config = dict(
    norm='rmsnorm',
    norm_place='pre',
    qk_norm=True,
    bias='none',
    parallel_block=False,
    init_std_up=0.043,
    learning_rate=0.00297,
    final_lr_fraction=0.1,
)
Each number is 500 + 40 x the weight over its row's rms, rounded and kept within 0 to 999. Layers, rows and columns count from 0. Numbers have three digits each. The size before them is the row's rms in percent of the matrix's.

# layer 12 MLP down, 96x384, rms 0.268, rows 0-95, columns 192-287
103:462427509479438437502465471536469552533460458546510542529436477525515492538508519482573512492514486484416484563466482462457502496496436495441445524493470487504532493531525573456453496512511524447457478530472558478496533502508444501565533452467488486501526502490539462499533414547559504485
094:542498443539462442570446497516510516498505519486487472526483523469511518538531519432455506527436503497446556507476511478488504455524509465500587503547484482483498433501523430529457533499546507497472565506492530449488475459520522494493505455518489496498501563498578520434482552540493468491
100:504564488437546494547501459555504549520489454495525503480571442499507504504484460494570473529555493499523572544583478492464487566480519405513472485508490413538468526456550467559474488552509474469494486492513533481546494426536432516482474469486540451413440545443520483469474490488517600588
131:530445465498518464473528574469533480519493522526530549533525488431477519530533483539519464462490489534425507527456503465526491544489480471504468521500481461528533552492535473468550456555545563489482550502412510469458406538517552471512519494493500454465541468455560480429512519560512426520
097:494576493429459389604531530540478525506586492499544467533472503509541525492489495507464467456463445506510461491474476526503544526540452456478429489561491558516513545511536442499512433495485454478534436560564521458470485492534517606555541520521518485500514445534466513507550418538543532460
108:570470471480526517484561512457516522501518486439526525449460410492490621464543492532498514518472562522556479567564487471526464466465518501572518529543541495484518496474535546473474541473450469554523511466566418539453562522515483567501538476548504513481489498433510484468525470550453516525
100:470518478469648526551552538471511476585457534570458513566426496489511546468550449516471487464468523536513466476548466457528535472505537525551534499521497551498458465567550508497456511524495516425494466476487464483451487453553512467451548578501531549466506448485579436504509517492488537513
107:526454468422507533469535487513498487431471518550585431458519485506563520448582525559498427395466499471471513501486533437535513494493494497524410565471499565556479473495501501484500494525451475449491490442502480442526477557516509490469442545432504475547491481482430502476506501551410490476
092:540503546474494487446520525618427523385454452570435466517493470447580504464528521467471561507515506564487563495499491524473497476507565503478510498532487555492451569456533499475518533537462515491471519541523540432438512475463541491521468490578513428537504614407424541563487522532501532490
100:491519486530483433506515475476519559467474487424441495466484534536447404440487506503531511392469477468549544499535521489532526513476496510538404447472512574541607497528512565507613539544486533504512556405511419538521541519481531519543503471488495504491496513510464465495519582518487503490
097:508514529510547555530489515480483489507480526406488552516543523581523506554485482444498496520491539538466486425476484496393468446516552470494507511553512543533442519502541547584471521552433496419532525505421520433490499450478549504464537473520597506530460432477514531502545512519438499541
098:549444543445442519468576498473515533414425510483435516525546456486478534533507495494536511439549498484473486518456589398553481530513502476504424449471486524501433495492508462458515484563514544474484506484489565477555467516474439523442471505548522518498453515536433450468529495503471581511
102:520455516460490433488455557453574557503457557499588501456498532485471523565512504543482500509465535532516557506523471501529422499459505530445546468503449500578485475533442427533492457523578558501486491491494492521530514550476516522486464567494469526425487421543510467493511528543498485584
108:481482521524477478475454449492489575495467519561540507484556502515487556454530493494520512527472424486507489472509617550513527508493503598473490512558531470528498484530533520515532484522509509490435460505532494494477523478475462524532535534507553539557505485521559440500545524554532469477
101:439554532418555473544542547493466484486486505452478500538496517507529513561529518514522474511457554558488497483480578516489483480540487528471462437468516560511533429521517547450511574528492519460476420514496457480534574471536492538474546533575519463503549422519518486540479534500525497517
106:501492548506531539500464485492462529457520486534490488571466483490397491468562477513519532502512493542497495546513506398562455536514473494583472460517409442500503482547474566465471477441497471439422505420493528494496476539502511461441502472488495456533533491565491467484609516521439460469
101:472584517402530486557502480483457510488460485449527515470557465513516513582596505595462519494524420510472542462497496513480544485460530500549515478502488460504474516475535567545497547505495470477449500430470496510546579562530507578518584512475483476473545521461515536530579414500512470469
096:517537459487401430444448541557451459564579467534463486563415475522427492499493501462517464534514511483577511551450542530519515474501583541545451563477524547481483545489510493506466452534432464481537489418480457475466491563549495560562492411541498463494450487518531481480450484462521453436
108:546468434485574521529493514519489495425419510579587508488457561556470448520522536438557484461489535517489450534537523524486534483546510461498495472537555456446526478452548517453505517525489501475560531449515460581483474444517491540504546506466456535474496515486492537491509517450504444494
100:480542519500475532450502521493538535465593436543470537470479435479609537518505493518446523504505460451475488493601562563468536539537446435473493454549572518510558444457468524460540488495428478457453533525504502526480472524516485468481467453487479477585557517563473524509481506548491526516
100:522459488476536541496510561469459534490510536543478502470483485541412498535460411502468533475562552511564531534518609486463437547494532540547548452501462535441518456510437492449502481512397504482479503478507446507475500488496383506532513562594503524508468505491535502514465497474444506479
094:541498434508533464553526614502499476522564569550518462512509557464500473505499456574513552434494540512479533392508536460454546529479501486485522434568516512499493494518467485474484494522485438542478467515446507598511481480488545570427486522437600538532405563540568468475543492515479466533
101:554501510499481429550532503540408500548468514505472382462519486519509446464499430513533502522451485487538534491468414504562480443556509523478514413447460502473457543565420464379459436526402503427530514538489531563439458473539408518519558496439477513474523502477543467528533529417524477498
095:462543442530445487508465487532522525507523505467510532545449523601565559491502498607541458471551494463511526442472443467434457488546576508502443464497455476508456506514563579499448484485566510531492489502504483500593492469496510462440469560459513397508546531533481592451410442510539533558
094:507589472483523449525483489472503465531456506487525477508481491527540522518490568496576526466470464478458528442438550467506438471469589504490468505471587569500497516473488522490518492446576523492439495454537417561510471525538471483494562474484440494429589502487421549549445542509479497403
096:477517486418477492457507459562478518580435535566552547485477488512519451505494526475503447487568538511527501491468522493527519521501501461545522465508497506466533481499520491532420470482548421525506460508440497461491527545498533483438569493485468500604469458480491541494497538466521487482
099:559562557509516537500507508540542498543562542460488494394415505512437463500492508486478538531501504454440473541516517483499463501592503487537464516569482470482510496462542505488502453499484502505505465445536459421433533478462546469449505541409446504458478467467479443528501548512485458426
103:542487558521446481531495509433510557526489437476461479589438537455455483579487505484483549460472527494448478482516520481478522501489516517508572475447482476507506442465516523510532463455493565517502600488541528455457503486574534514506450532545498472531468541520507548446489570483537462479
101:486539465489474533606535486555542618489518554473495497470517533514475514533503528544512516467443526471518485493594461495496453471466564413550507550546496602636512460489423454458567535498559510487450476543543485564489548489481484524472512465458474469469582481517505524438584506537519531470
098:479495497536480475417468508456520544547516406471504510497507578481487502478537488469502456504526481491478491478509488446476486445469564594536498512507461490564499587464425476517484482456529533514438461471377432549561543484499511496488458470520511488470480473498471520468486511545513522443
095:474467540455412507505531498517558539536500500463474481476562529540568507478463472530452448495515475410531521513508510535463502550551529467481508521480489485491434542480436503435493472477474503540511493447561493512406512489533582451547471550485488432445456517439510432448512492524544466476
097:526480486475505514556459503528502505511472507522578480495565409493528483477523500553576422485494477468504463523487521510435461509505443458474569551352461516565513491515493526528539524446552503505546452411459440524516414511498519543471531550497474503563462503528519400512533500500582553412
095:533472443505520496481498582534506452576528537449470424491594409461494430496485494525459541506576553479495505486442488520539582489460481503504488494448521498519446485562540529391510470518522485480482542482540558493516552507446538482456479558549494482597429532437497430516504502504455512474
099:498474502478519507461526615490469565580503490524408494572540470472546556467522514541523565421527563505488487518504485585487497529484482452454510524483496542562432538488542482493545496576557482564527489496535524443473445447521448491495539538461463503463440496584522569546506449577486435504
108:487461550520543530507567473490543548516479526378482583505510532527496455537514531490567473455494511507571520507517517490481473490433554468535543510515515504481468500486485514505463630533486500535521493481525530527481501448541514533481493488475577556500432502481551443523532483457519518456
104:469566471584597567519538444497461585425576464508428502483508489446503485442468519501525523522435408484468530588494469491434459557480407517527449487589440455413547463480490510512522514512511547489527494503531504476464535547489492571519462492546495453478459404510534517486462502512520584461
099:468541561472510531510500452495519450462502550560475527518477511472461594469543471428451502522554502532508459540481584406500561564546491462513500527578475499541611445541472443530546453523507482536542555484541533462376491520498446462503467456565528543478468548542451502464472523496553474460
100:451538542575519515495444522540496445553536511501515459397487461507489507446556475508553456488386491510549493530509418442522462536411517469447474455497580553559493546498454472493497498523515503536549503473486431582565521534436483439508541474545455472592536412487531509515520504514430474495
095:517456463536495531465538480520474442456457563481463491466503453459475496495569513510574514566468534492478446483516482499521485556511455561482503472578464484496490403494454488544551511514494471471465485469467478534515531508488548584454478538478563493456489510532507453526504444467483465514
102:552489494476460502526504476554562555461568466457530488526564531462504453478486473549505484505487486491528485535508425513522504482535488524559441471514504549597481456507485514452485494441521443432481483507528552478515487510548550487498468573464540516469434500530490475471571494496443586503
093:510514546510456493540496475420472471536515482476550565500543475476477383456545492515491536438487540574541427509422509501477573490522524541516521471457521600517539530511512512505502518434481495417590525469477486474465512510426463481561549513587528515496464475511521476574494505490550526456
107:538529494509503537623433531556518461539477488580487485523542471481497432423560526528438503511492491456462571543512533512505482478533514480494518467506503499489505485465545573480450437462491536448493501508584523508566516485496547403502575523527444439491470477468506493420454494546483524539
100:589459585494466519580546502560504500504519460472495470479478414532483502598512443497498472466485419442552509434440521470570560550451474448557442445576546436570551483499586525472471456555562531506423545457461501507559483522562453410505471505457462542572536525546467537535444542529476431535
100:523416446584500540505444471505516616513583432553490526482558476499493536459556474464507501477482475475580618582584483439520545541524514509482511458510487504500572485494499534514475496495468429434492534446488408555532454558572462504478506500467502566464440463535473508546409461455481509512
099:495471479520427519452539483459574479521462522474479539455491459489461528576513579470494468536507487533510511563516499470477426532511467528443539508474469489447476507477489444532519543516520529489451474578471392434516522532506490469565505473428484535449473537536590463521509423500455443537
098:462537515556411397530521562530518499478452451407549475489491450571521542443464487509501489440541478426479522434495606501516532432522428505504504489464466472502525524488479472556435483441487600501503478510514506490545527568502541499541542581532437445491522543481508483439513525507500486478
099:518532511467496523476437478510551507456491434517583595539538570456573461494492408544517414486479532493521586489561441475469433496431513503508434460472490540440493562516526502499497425430482495459507475489494530503487467467429491478455475456502518427486430499521530485561488449507483535560
099:469474491495542590459509507504514526450438496504521510509509465465447503556514506402481552520489488453548583495547480389440498561469485526499515443543484454533489495456466438422535457526478471437461487496441531547502461519451453511461525412430502570493442479454529467492425507480514551467
108:561502515469471468510495482522532397473511454502467501472495474520437503487499538522492464468579484564529470524477522474527508475405526460447497449513542485513539547561515519509521463478421492457549491566490524428590510457556498487570488615489523448466484500482544404490482438527543488472
106:452498489552510526478421490472492505503526522460458434516510545582488510458436539498496533493511455530502475439470509465497450477485475472423499540451511455464479429483573565519487462450567513462511485487549524462550532470490551547538504555532511501526468494437471504439457528386531525531
098:556473491552486511571507571486541519484504525505532444540454521530561483540533516513542554529484498480562490505568491517552498516504445497493424530467483530575587524527430465489533486521488516504514553474523496519464469553530585541503458587488531500471529456476496427499524509513434525483
092:466470544511488487552448454452484576506510518497460565450531479551466489508497528508536504552468521510473449577550533523598432517429506518550520513544462499524458560537513553479481485515462447474506448483531540608425518498538542571463467504551494494505521480490475528543487549494519475541
098:525499533469459493472470502426509531480550432501503507485496576560495566575513476470530490447477500559515601510472476564518557521517465482505466477615524474565506492509481548495463434519467509527525469557523467546524497472599465435530487559503548527528465509499537621497488516553505542511
104:446456462485496462500511516475499432444451513469469493542521512548501513454535427493471532448525486479587485579490548556441502473440528428435558520400496526514499467427555582525511532512427511549490477502478521574521525440461469408467493489577552499479493448589498513461497459503527520504
105:478464550471533497504468474468501479591452479500406503505485484460518502520490530524564536481577557495510469513539509512458478553541526466526459416494456527524507520457547467509488465521466461493487495487564419549517482574500553518495497519485601478565429527443506457447486507517540558565
102:417443464512560505576491451506528539524469522539536478555464563478545501510523590485505512551528475490493523541440413537479492441435472529539537496581497454491531534459522501551485485555458468519486568490550451495476497562458527486534551451516471498462551423497454463462539543495478578490
099:458438484483495494533483518539494504566487522480477492468529474476505514561576510422538570526539417462527435485547478473484511588522513557465509476485430467554532524431460538578506495541448507482594495488493498510466501462462524499452481507481473517476542475535540454447544496512447465515
102:526478461528527469566470487440498524447523473489554437509484486448480516492481500529500468497493509503461437502435506411504528563449537460510499520440501505525486491478430515519466555475466534501553495479495491450485527548488510534532499528492425550490464501492449406497477493467456499534
095:538540608550520511496497486484527470494373467505536522475502473502524597499512449475473472482507548540483535445501517460464499530459438439390560487534495528499515474493520517543514479521489486537450470521525462581524452484578508475497559526486515413525518526543528565466536519464567471526
092:449449541420545425510526495524465542494556443486485575469457479538462490439469495426470455521511530544568461480533532478516550549434417498530498541498509559518516572459413444472476517517485573523553467478406551517495487560497510539496491451544448523558497471444532532509622467436524469530
094:505475569512447495489453509493530526531548506541443503485535483474434572493490484447462485511643472460580514544406502554483552471507462484510525517544513446522474517513517443465432501511469532478503501474543545474486491510503465509560546473496579509460533544416482510553419473448466537480
100:472523526522520538500581471509461453563483513450454524514469395458486534509456483519483518438519553460564521545468564532455485515534455453477423411526462522495557524514448567468479519548510546510472427481489508481487503552556492470473477495410498458502504512451524435511537522536541464473
099:435469475463546515488470516484540529505429532481508469507522442483538475504523571473517547459447432574498505604506534501497565534475481498505528478542506495420471512504573480503515495515517556523443556551518478563418501485495448478561561510474523550504529565479500428502534488579356539529
096:443526483509434419462501508507428429491528435525498470510507517469474552409423528513547511524522449483498523516437548620489517469532506500462408484562483498489486547484523533504436569471536575476487554486480461474511518505456548521533485459484470453498540462545460529540528437433482564500
099:526452447549476528515476471484541493511513511548571453535449561487474530510551409545469628606486421492492436482508495577501548463519470486555520484514498500470535501407485520487510517467508462481511561473507494524505550471503461540485584545535524510538499473476481493495501477555428471571
102:486425474570452502551500486506559468535515490489471531512483519465525489449507589486503533432543482482502437543497456461474512515544501493493495516596485539458442495510454464478518546478451457454437548506523515531495464490582524503533482426498510472526555508497508515529475490523496476539
095:480491465474491463521482510485519471502507551522502455499500464514507510467457532553459495522583508478483378544413452527490525455477504479455530451453552494492499508603483482546514553515569479543491519464444533524506551538491504459468458588496588533513499421484478497468483472523509498462
100:408535550426532490472527463549471471477585558484445485472538524473472498470521582542552423511542534484525526467567505523479449559473509559556480542429466580479441558529520514483399512531553542508498488491492461506523501455520487496429491500490510478442446531446508452519538492532476541528
094:477549460482498516472468471468531471449480515513517475544519499497412560478450536576474477565480480446424473490548416505448514484546465471497542480515453545496482520439521535520519444438504472577548589475490536609526437488561588450557573497525514488512519510516518510451480495554542502500
093:515461449555513506429555572507435464443509544489476495563517510515459503462514536527567530510489428478492427447510500491458507489503505468440456433466463555518506494457472509480484520535478557518463401443487622549461503485495496518509570520542484513504552522445449477523517437525496488479
096:433498567594457593489420439528574488500548493486442526421525504496529532501518529514528507524494441545558486531546459533434469471506432473457471489463499536458527521523533486548493433524518480525521552512534520488415463539567477515506540449463560550523534544492521434509478510520497481499
109:504526548487479534471477471538508561477530506478548562560480521522455514490482391522522507528515466510492520454476472535479504533473471458474511478473460525571531506504456482523460438508479518517487479523492447522430457455486495493542562484550521456477520496515514511495442484505521559529
101:554531532512518450512468508509476482565519501557494554513538480463474509452494468475512470508534458498522477456541485496538496552441536457469466418559512519491540553434437450468444533530482511540468514450547531556469494499567463434546499496554565505519553431558398556520494487532540468480
101:495628441500548542511476429525490455513541430505508565512527561532466509544549559448502504492495456553456499566417523465466532510529493500516495490542538490469435530399493468496551491523477592513531476549478473516528376454459565499434510483459465552518495572540465503531534428517512585451
097:538488467496437461466500500483492554491508510493521491562501475499435524485512509505548459400418555458469428459479555491444482504506497487478585393519501509544451482475434460448535506437488566515540474530475480512524495497415494511507543509552532449510467513465469470602544456492541488519
101:385483429504516515536507373516539456483463552567481535463502414507464499505510469561456480537494461564421480515504506481524447525506572548489456550435456518492546511456473514455503488503560458519511429461464522476514452485486527478514540478554553487581478483583520541413556501486527569472
100:511492543515443527509477469479507449576535496555412478500495555579475455511454580533544503553448509513502442516538468482455501486438556434571543521514478522514483485536464482498488552509529503516478502471386505573557523553495518506556495512517477586510449488590434606487448546558500474430
099:502570484490464468519509565475449519495428513476560448508418522515531515480419444499563514501494522533457467542460495527523452423509506563538487490480508508473497497496491434459481573546556562498533532519435572513433469455496541458515463511495523498456509583473460461437572578555488530465
101:458528400512540602488593496489449444496491527481450481511482451464596558475498543445468551558518521532513532510501473467440519555511533523457421491488403442510535487415443461520544444489449560516574504497439552502485475482509528516455540578485462473483521540461556529533467534466498493496
103:443552490534546494507556545444496502534454518522542530532504468446502515478536480464529449488462522482526575466444537452503494500403522559490517547522540514505431559448528465544542430482493504538488459597525429529500431494552493548453576509451462478516492514474485471514513523480525547438
100:478458513404479561413498509591461537515492545491524469448467497512541505535506513461497503550562485501457549471429481483480565513521509433463576503492469538515471514558501496463508481399460494473481490580449480474529485475533467553557523549528462436423516443478479507457469566540492535503
104:500537499546478504448449456494564470482432491419428504502493487535519491467459509508536593410559484491408458482485537511459575446571511437494484479477492514451538503512530465473440421492479474471463485510538417460468491462460485452480482486485462531512485520540479513487480525456503530470
102:487498395446594569531472439526519546518478521525487459495499475437488556502473475454451492480542500452515449563444485423505454375516495503493487544533510497547515517451520472367468520495568465513438508481440523560510451524491502549437523479406524468468444528551459483468500497492476490429
104:435490439529511465513542569448558471542532502512466488492517540459582588463573482559488479515470489527491474495497458483447520515556515469481498595538471503520515502512479495530499475411445568497463520570516538506501456487449506477507579539530459496463546510536538543414534495490468528470
094:517544539471495467504499488529501503512442456511408511524465521512533561505503461501514504539442538490506463503465507510557535476416517459474445500544474507450469480513533449482511504513525469507486484433518511533534445483504489547461523484427544582494452549415526526515471476477436528514
098:500486465484531481440488465452554477509462469513480537461450481486447496517530505446548459508468497572553502491507504575470467586472499506490538497507441481423447468474578500452491413495462509443489476479539599459556423514455502482520541515458446509593437549508489537490488501525553539493
095:459545486431503509528515481483481474453470604512507505505578489563556550501505448536439518533566535500504490573590511560551563537600564517509535534470520448536552425470496588458537516528492528573535543562510558529369499492490438482487483528525463545473499578478447436496505498505479542409
099:513521439516482572462526475463568494477576496481481466538496499460471542441421436480425518525570493464518511549538517517485458447448490497482516551540488500461513502524454502542557508466583589458529464484485490535471520557524500456534545447504554508519508559558498499512504516435524576472
098:516581504605501542532521465503451522462536473497557553442528515455448567453467485484588465491481573506481565546480484466471443495545589513527447491488550478597560590489537485526526456594476463489466444545528512406512562518527504537551481460518470552474533474438611560501496483494472439552
105:489507540465496496506449583477527467479522425455494494494500484547432531466493414511473490557484515562470486441509498499491453536446467507500515463519483475619480451529533488568531484569447497457569457583482511504526457434461478479483523462494496493435492500448566526541486432501565559451
096:460464508480506495570541510530434507464534496545423544455455472527508459496444485547541495467554472557501448504510506567419409563446493496495551472498502478529472484452517450463535440480561584499484519465543467487536466490546526502470487490432472437411491488507532434504499439512509516529
104:509480523474466544538490503498529523484464469552523488486452548523574480517490406483485542490495526504467503497516502463444497445491501555515423456503530470528513479473475511484523534440552543412459478516477434538526499540513504464531515442447515571612492506502452484563552530520537457501
101:502547531503508522484536511437490461531432424434506486471426497461475526463492532549444560477494510519587473515542467474434437483475498543442473468473484582454456513414553449543463508461467557543546574541578408457499519575483506435522469516569481504439502506465451455506490504469459484493
095:476471487569428568490514458503505541466479480543496542512449491546487475551571452549564507536514480511571506454595434430525508466483500504532547434524537474506483488532530474482505521478516494479543465466490478515537479508543481465495537486527555448486549490534412543527388544535563470415
101:487453509411473472502486531477557523461532450527458465512453534519483474502521423522522528436469398443502467464548528470554482526488505501462506472534455507440561468484527466517625439555552465492563463474465472521443428478458541539397501532533559471519364463493468480463525575460486452500
094:434408510490507501497440481486466429463449546492499497505423554473502470548504532512478534508441462495505441523511501440455411465491445439456552408539568463510469444482457425519488520503434492482489542557510415476500498489480494438489496500521531529468561508563442538484423485592499499464